python train.py --num_hidden_layers=10 --hidden_size=64 --num_attention_heads=2 --num_key_value_heads=2 --head_dim=32 --intermediate_size=256 --vocab_size=8192 --hidden_act="tanh_gelu" --norm="layernorm" --norm_place="pre" --norm_eps=1e-05 --positions="learned" --qk_norm=false --attn_scale=0.177 --bias="all" --tie_word_embeddings=true --parallel_block=false --init="normal" --init_std_qkv=0.0674 --init_std_o=0.0837 --init_std_up=0.0965 --init_std_down=0.0965 --optimizer="soap_variant" --learning_rate=0.0082 --weight_decay=0.0 --lr_head=0.0105 --max_grad_norm=1.0 --warmup_steps=200 --schedule="wsd" --decay_fraction=1.0 --decay_shape="linear" --final_lr_fraction=0.0 --batch_tokens=32768 --max_seq_len=1024 --doc_mask=true --train_tokens=119700000 --max_steps=3653 --dataset="wikipedia_en"
Each number is 500 + 25 x the weight over its row's rms, rounded and kept within 0 to 999. Layers, rows and columns count from 0. Numbers have three digits each. The size before them is the row's rms in percent of the matrix's.

# layer 2 MLP up, 256x64, rms 0.0965, rows 147-242, columns 32-63
103:497464521537505465507477496486493510481524512477455447451533473488489495517504513481522452575484
083:528492494465472473498463502459513489489531481504504493484494477521544473528484466510490515488490
128:512504469512549491502518496480484500526532486479518484492530466518475491463531495453456537521460
104:550500529496533529539513482493475491520511495512489523432527487477500498514529523420483501474544
091:520523512496474492528487475496499513531484450442505523498540484482472496475528512501470503488522
103:473525481484525506513479495535476480512513519510478519519519495448479508531480492510499548521523
093:490504500496488477483513519484531535443480509527491499521489490459489490523499550490486462506453
083:483486551474492513525486503496486477516502488514494532503496434472482476558494507496532480487485
119:482497487509453492559502476500473501511528459545462508518482490500475479482509472502512498559497
098:493515493470572490455504550558481531505521498526480541493517528521472491522512536483479498523476
135:467502461458503481520514462478518477516537512502486514533514486476468509478487491523523493494518
105:502529500535503439522495533530513514483454508500508465511495506467503495505532480512481449497487
083:548539529487522528534473509486510490485471556516444526527493518510514511485471467547524519519446
102:494476499489503493518498555517511482538532522501486492475513493499569481486509467502501498544516
081:503484549507512491524496517549482518508454486513468469503542434497490487506486478477501491524545
100:509478538508510539523503512492481483523502468470482524545519476519536497500537519505518557513526
077:481495468506475522496524487511458528551550479483521515512490513492503490523499507438520555469518
113:471506514522536472514480469521514523483528473538508466473486484473466485505487484512534513531504
114:509477494515492499483495491503559485486508483502533500474493518507510511569502520486528496489490
088:473500455504501453511500465480479474489523481508463446522513522462495464532464511489488468511496
097:492478476490515493500526507501491511504552469546492544522504529502534516535508560475495495488510
096:520454503519491469492491506475490511495535483518481495472467443490507472534479475496477476478490
091:490503469525498494541511477490501477470525515505494494478422512520451463534495497530542498540454
096:463487486506495545542502501557479474469481471502472480470482482501498453538530503481537493535509
103:504511534486512497446506447498524497490503514481500457469513458481457510507497485520471514506539
093:476463522506500488534485494465500502549488482530473519564522512516492501526498481538510470488476
103:444474497479494532490533557521470494483466495465487495478488520500523494505510456491486530498502
111:499491536501511500518477530532508449519521477484467503457487464534515491513497502485537522550480
105:539547506481518523482502539512429497520506529461525460500499475478520521500534472478514512470489
107:455515476460470508525502468543472506498503497519506508497506524473469481505499495480510521526519
102:481530517503491471566514520529511494515494479475486510489488531499505519515556517503482534483510
098:538504540474534498488505488508502514475476506490518473533544512506484514521501500478531505499485
126:485479514481503509452477487512483498459515508478506480481486502498488478516457483484535476535440
096:530528493515513554494501498497500488517501463525483478502489486492515555531466476504498521512499
097:489485522501528488537534462519499499482488480539454495499525455482502518526494544479455473483510
102:552511529503488476493523516521481505506517486464477509484505479507499531570511480482486529478524
105:498519459480502478533499511465508465495465473501516535473476523478494508506529506523458512493456
083:488523496503493535493498528473496493513523472486466512469504546501535492488489523504502522456493
119:433461499478531507507492484461515502531522499528502516506479497522512505508497511496501491484500
116:528477513535531560465490515532502447490445500514502475506476527465525543530497539499495531474471
099:513507471486526476469529545470479500560466500515522522485461533470506526508485539511501533486504
099:486488474527510540503515508473488466453518489528451483545485453485494494468502515501513522532508
096:520502484543526508540515480537514482502500493531473493444487508506506482477529486525540522512539
113:494473507498521485452485508535460481539513511522526481451483511488548502512498555526444483486486
094:515479491534518522496520521527518486479502481517490471487498516500500501488561564529482524469514
091:497472486493487493486519520496468509487524514498514442530535486507494458536480523446484432488515
116:494503468541515471482499471509465511503534510539481474495482540517536496505505525473500490513486
087:479555520492485486523509493474508499512513512510498527484505502522511542538488483484522499503515
095:500496508554490536494526487538491517510484479504507462476501504501516497514455509454485492510509
086:535475519470529457517482508501523515523502480484515469500489459522507511516475503474459509471530
130:509515491522502498527532493485461478481490488534495553490446505515526545534462479486489499470477
090:520496491458507513506462474500523511539512460509511541507532509467476508509512533524460504479505
090:488467549498516500513491484502507558485495533485489482509507504469529539509533470541488509476474
076:495461519524489457470502554511496481467484473489535473478472477459476471512503481484496524548476
118:497487485460493481529471469488530464504511449510522512473511533510537520514500502495497492533430
106:480551470458501520478494521464503490505494469498514485519491469487494490507491481511462546435493
076:538510493458487493527486480438512532512502515445481518523494487506486467458429482501501482511495
112:489524538511530507506504482533443471512491517509512486486505515487464477484490493498491552493513
077:506535515497518524536509510478489487496484514495485487476536499485500504486511475516501504462491
093:491506467490524474527495532489515455474487507514485460504515523465521494470520490530506524475487
108:470524442502467484527510518486491479533487490487504475488520496489480520484501503509503493471470
090:489540533488502469503496505502481525432507516486510496513484493478514441479529499520478482527490
099:476512483540539495509510469581458512470511522537496490501479512498548514546486507472524498493481
100:525523495506529448557496502515473487493509497509508521509489463512503504497517497520461529515480
079:495474519511502514456478499470499493481527490525469507440484505528501484508523515534509555471466
101:504483492505521503479515559470490491490527486564462466509467481463493471495469513474482485519489
101:487523530527500447525548492499480478511499502513467516522512492460514525493552513513491512484497
085:501550519488514520502478514448496480547501523484516467549537505496537511482466508506476499458511
088:496533467467492497520504461455522518480505474504505492555487525497462517487509502527477517512493
085:522507451448481448534487467513497537523496464505502531533465476513512495507475491483425496515464
097:524520496485470500507492517486491490514474490470487486542491494463488476481493422523506555459503
121:523488521496532531481529469483501446491520511545454489485559477506486539506504516487515518482499
113:530473472507527513529522526505474503498478513508474455502524536491500487496556478519503513461451
072:484495458502504490518485507470474525448517480508496495485514523514486445460482520540479528539483
088:482517445496476507501522523477503516521517464468507527477483478496474493472497488538493500509494
107:482522522526516526542512521454496478504486504508460452501505494502463517473459464484479569509506
084:499536531510518560500494529514505488506491497499514483465521474514527520479490516483490511500536
095:523462486498473485506509517528509485515535477471508539486485487513468465541485499498487530475512
077:543494485515503515525482538495481514526540470514466549501516508478513547518481517503487493508487
104:490508510526493439529474492520513487486517450556510490513521501485479482482519505508513520492496
103:526497551470524505502522476410502508518494459559493532500526481483451495530511539498488480496464
089:492469557503523513513438481456502486496476489486467526481533482490523544489517502512479517500487
100:528499469504471479536527533533493507553524482508535542501501523494464474506521495503502523480503
131:509523458547469491571510475509511506486537513494497523496481489475519547511467454507517521502505
086:512483512566502524512526551514509503471444517511490488473531493459481489499527516481483494461536
104:501522497509493518486521538477511466521498468513505481502545471500539537462474496498464500470523
107:453501516474512516538483527493513485455494481543523515469445554481529470518541491515506520484520
091:479518465511495510466499460529424494465496475479517523521483513462460492492509531516518527475500
098:475508521554492452498510442496506529499532486502499502514497463478487492526498506465488487464548
092:521500527471504522496491525508486519453535527499467468487473479511518480522502514447542557530494
094:473502515523502510534501495531480497513510487491460544453499484494546484538496490464505495489545
110:519522495477542508513503462466535462502512475547508466511500510492515516520542503565505525497482
089:516504503503508509483507495552523500479488455515522530486496506468456512517532517517471498527499
082:529474465569500433525542477497468520538499476515504476519514480481492529493488468502445498520457
096:454482525501478474528503482467504477477518455512534522500492495485480485535509510478504466529493
124:498523511455505486497461484466528468504501518547488525484446507471511511510454537520483496498505
# layer 2 MLP down (transposed), 256x64, rms 0.0957, rows 147-242, columns 32-63
107:483511532498506530492488521465549537504508521484512449469468499479527486500455516451476502457502
078:517490509523464499447501471483527498479501506494491493487502518504483469449494525561490526556534
139:475478464508484512531532490480486543513522515450474470503480476525478533486539465493490476560557
108:553485537492446499502478475481492485495483475529498542473499496491545521435494523508521532508507
080:462490563489495512479521531515470465522491520553532499521461481491487486476431503490467521515521
102:502525478484517459503523463487545491501471527487489488500520460457501508491475491495456530505506
105:458506511480495544479547500522451517511497522508504511483472507515488504468505497517500564534524
095:528460499527507514491520509477493523450535494491494485527453490501512501526490501520517501484488
120:488504515493472499485516501485442533500498485487471504511520456482528550518486454470559575510502
099:474534524556552479477474461499506479553473510467516484501456495508484465477512507521466501527532
119:476516507500499465477461502517487469538484506466500492524532514542524506506526468485492492513534
106:523537509537510476542541517483502502507501489526514529468499513566483508467545548544458508514493
076:507495456484531465521461511443528496519526482519489480539535503529499487506508469504526498503451
114:515486552520506455477507525469537453541555525497493516466515473476519455492484494492491498535491
090:530449467505496447466498499511466512498456493510483504464506550517492456458502484523504492515477
093:510505451536517464539485519485511445484478494507490495488470448498481501511473500498502507495489
073:507550499504477475501504477450519493484503464484525531474495492526517536525513502439505498436474
112:502473486511506488469535488434478479429507540458505531494485523486527497527520522483474520474520
127:585509523505490486464473518540520485512506528535547561534500502486514509508498471535545462495500
092:473549523483533502540502491505499456524475503534491510478481548487494501525457503483463478496516
092:530506533546486531481507502523536464522487499485528502504492449465480521522525500528507519513524
108:488497515477544522502518517532501485504482530458528514542508504524531524494507508446523501491508
086:465535463473495485510486527486473509515500512503519457526470523484480499517480467488487511474540
113:499495474487475521475517515508524507484493504452481488480502473493533492556502523445491494465500
092:507507491481494484509490510535480537450458468492499475503489519494530502507513501494471511447465
095:535443445520522502519536553498523512476561491501532535529507509522519500517501485500532476498523
107:482445500487472544465517541522458507543499517488515499460482511564483478487500499537463520492489
116:475501533515474501486483546537545469526498488476485468494482500532510535492498473446490505530493
104:465471534474533494530493489485483520460541503498510457517508506520519529489484480489508487490496
101:447508524490521537497474502489507481471518495508480512480513457485485511491482505476520490500482
121:470499523470521490481511497463519488487494518507459497522539527533540511463483494527471472459479
107:557458489531494511493500484473562494503493525457541491498483482495526503448520512497501460484492
113:510517486481484490530522452451507483496513487520513526495527550523452498470488534552482533521502
086:490519471503492517480499461467473486560485481504499498470532530475450506488536524495497503497511
084:481500501490470527473502560499481510486487501509474487451520507486526472500504502511489488490528
102:477527498516470515471483487514488498472494465498539462445480498524462504481502491523504484503453
087:517497541503477496500463509473503488495489483554519551520477530480500556530509478548528527522504
088:492523510474485504465441493466516542521521501506518492477535512534498495497482499527526473467498
110:470479469480530513522530510487457520506502503495488507518519516520468483526523506473493480470545
122:487511545507521485499540462485456508526512517536493478461504469508481506518480556482475470500533
081:531460480524513503464480559526516536465479474500515483501501448476496512502494472555474501477475
099:465507532485460494540490463518507488482519518487511482470491472498505501540457460523549507520495
094:556509493530520493516493497494497458472475478529505475502491518519520495528541509509515525485496
109:489489502521443495486524465486495554490494478488523474496504502511510506493478495476535522484488
096:479529475540502486507540521489499504524496488490483464504474533535484507495484496552493559499486
086:506507546532537513479523481550517504490528470512535497497508498485495530536524501537512509520524
121:504557514527513459508468521487524503479474486528478540502510520519499490472527531524472539469495
080:508491483494485470502524488462525517476476519541515486530486537527497491456466505516482514500478
096:476494523527508562448500466473511487519484516473494503540511517543516558478513509476500499487530
090:549482506455510501476486531519508513516506452552474503531557514508471458497489507498504531526466
141:502543498488536522453522517502516496468482489526515482486532515509533550480477469511511529490485
105:525497518513528532487482544500544519469491511497531504480468472497498529523471514548515512499508
091:503508468510470495482506441485477439488510471491498527527498481456482475499512510517483482490493
075:481485490524452512470495477468500501580485519466516574499476493514552488502520501542511498497488
123:493491520509488502558502495496490470510502473525481451512503499478513513507474466513488514482439
097:488481480565468502466502498455496473525528491511489502519464480482492473499511485534516511498530
075:507519497498523482473503505484492490496499472496479442497493462501472499527487511491470493456467
107:499499563510505475520514509465533500512489527468520443449502455493466503512462513493524507491523
068:476492490482474523477496472524481472509475501480496453521499458545529516529476473481504540532474
110:536495493531509541438497524486458490478473503485482533538490479493545504496547515489484553473513
124:521492486488516533505484472509505510485527502451473507502488569502511513465527531513500497526537
084:464550518509483453503464484504495486478514500519517508515487516454482507492534488533474475520466
099:482499498465511478534505527507497497492509504514486506499520536475519431493496539476495517508504
101:510511504492518485519513533492509524490471513500477520454483542503528456469521513533502529545483
070:470510499483515530512521515487493492497497510518489503540501467533490523532501519454474525497519
106:516497474496483536484522490493519470532498494461479544540520490477496547444490458538549503532541
094:523493514483512528528473532481486483536540485503489498475494516506438477527455484500505468532542
074:539520503538492524462493480482515467485492488526510486501508459470481518509468456562512471520479
090:460435476443506497549459529499474499486478492468491469489497497485514459474511468516488483484475
094:525498510461540515511476533537561474512537491521507509501524530458493488491515563507481513490501
090:457512526522463521529540472481482461505533497525541531522493526479471530492529506503504521449501
126:471523520490481476486497495491505512516500463466558541517505467484502522541516530494482489498510
117:513498540522496550451508513488500522547482507486495483552512506493523528520523474478478481486483
061:486496501479501516485498539496467498470491478543489448538460455469497513519496511533489524485492
080:465486537509514479487543512513480515512486530497515446430473460504468499522498507483535548463523
116:477502542512474540487523463482474528472519509513561494496505471482491475506458516532481481502504
091:530483480539498503537483507508496505485486471477510483506517509537472527523507446522526520497510
103:531498456515486468554504463495447449493480460523481525471502504538494481493536523514449516496471
095:509491511541476517526478486521519499519499484473485522487550525544474529506489469542523469471502
109:505476489542473507504520549520482485508497502486506503507495446471481497479449478503527471511503
100:521459477532510514512521581545455507485477512517478502510474484498490488534496506487500524552489
097:482479545546495511520488525503455493472483551518477505432486487486540518541485484473501509493507
097:514494440515473435556508505496478464498472484495496509486486481502475503489513487519506524480480
131:516479511530463514520482454528500491539522486513510544514529543497486491498473495549522502545514
093:513516491483525457493517528512495483518483471546497470498548503478458493465499486533483503505489
097:449494439492494463512522513495515473476446476503487490508439471507453502498495515470502488548490
109:484534528499503502487497520497519549510467502548536507501448517552496499510566536532520528484515
083:430505516495489481487504499531458547508508503490476461519540488494494484460506467481534505510537
097:483507465521487481489526470508431519523493467513492516463502508543497481487509526482499499516521
088:505500471438518489491506460474472482485514497490509495480502505487527509507520516458518499495495
103:510532514460503508443502537530514508508509552501520498503519511515529486525507477529482530440484
113:513489440514518504502522494516518543506496505523479462527512518531537502506530495515479499498466
075:463473500511502514546475548552510517497500499460505500519493539486529505527516491500488514473498
075:479507522440482519486509522522481497545501504510462510506492512490453505471453464458527464503520
094:518472552518523515504494485466521538516513550504502522551465493497490502488444522542520479517495
119:500525523503533526467502561461503488549510514520508502518523451535521524463503515524484505470499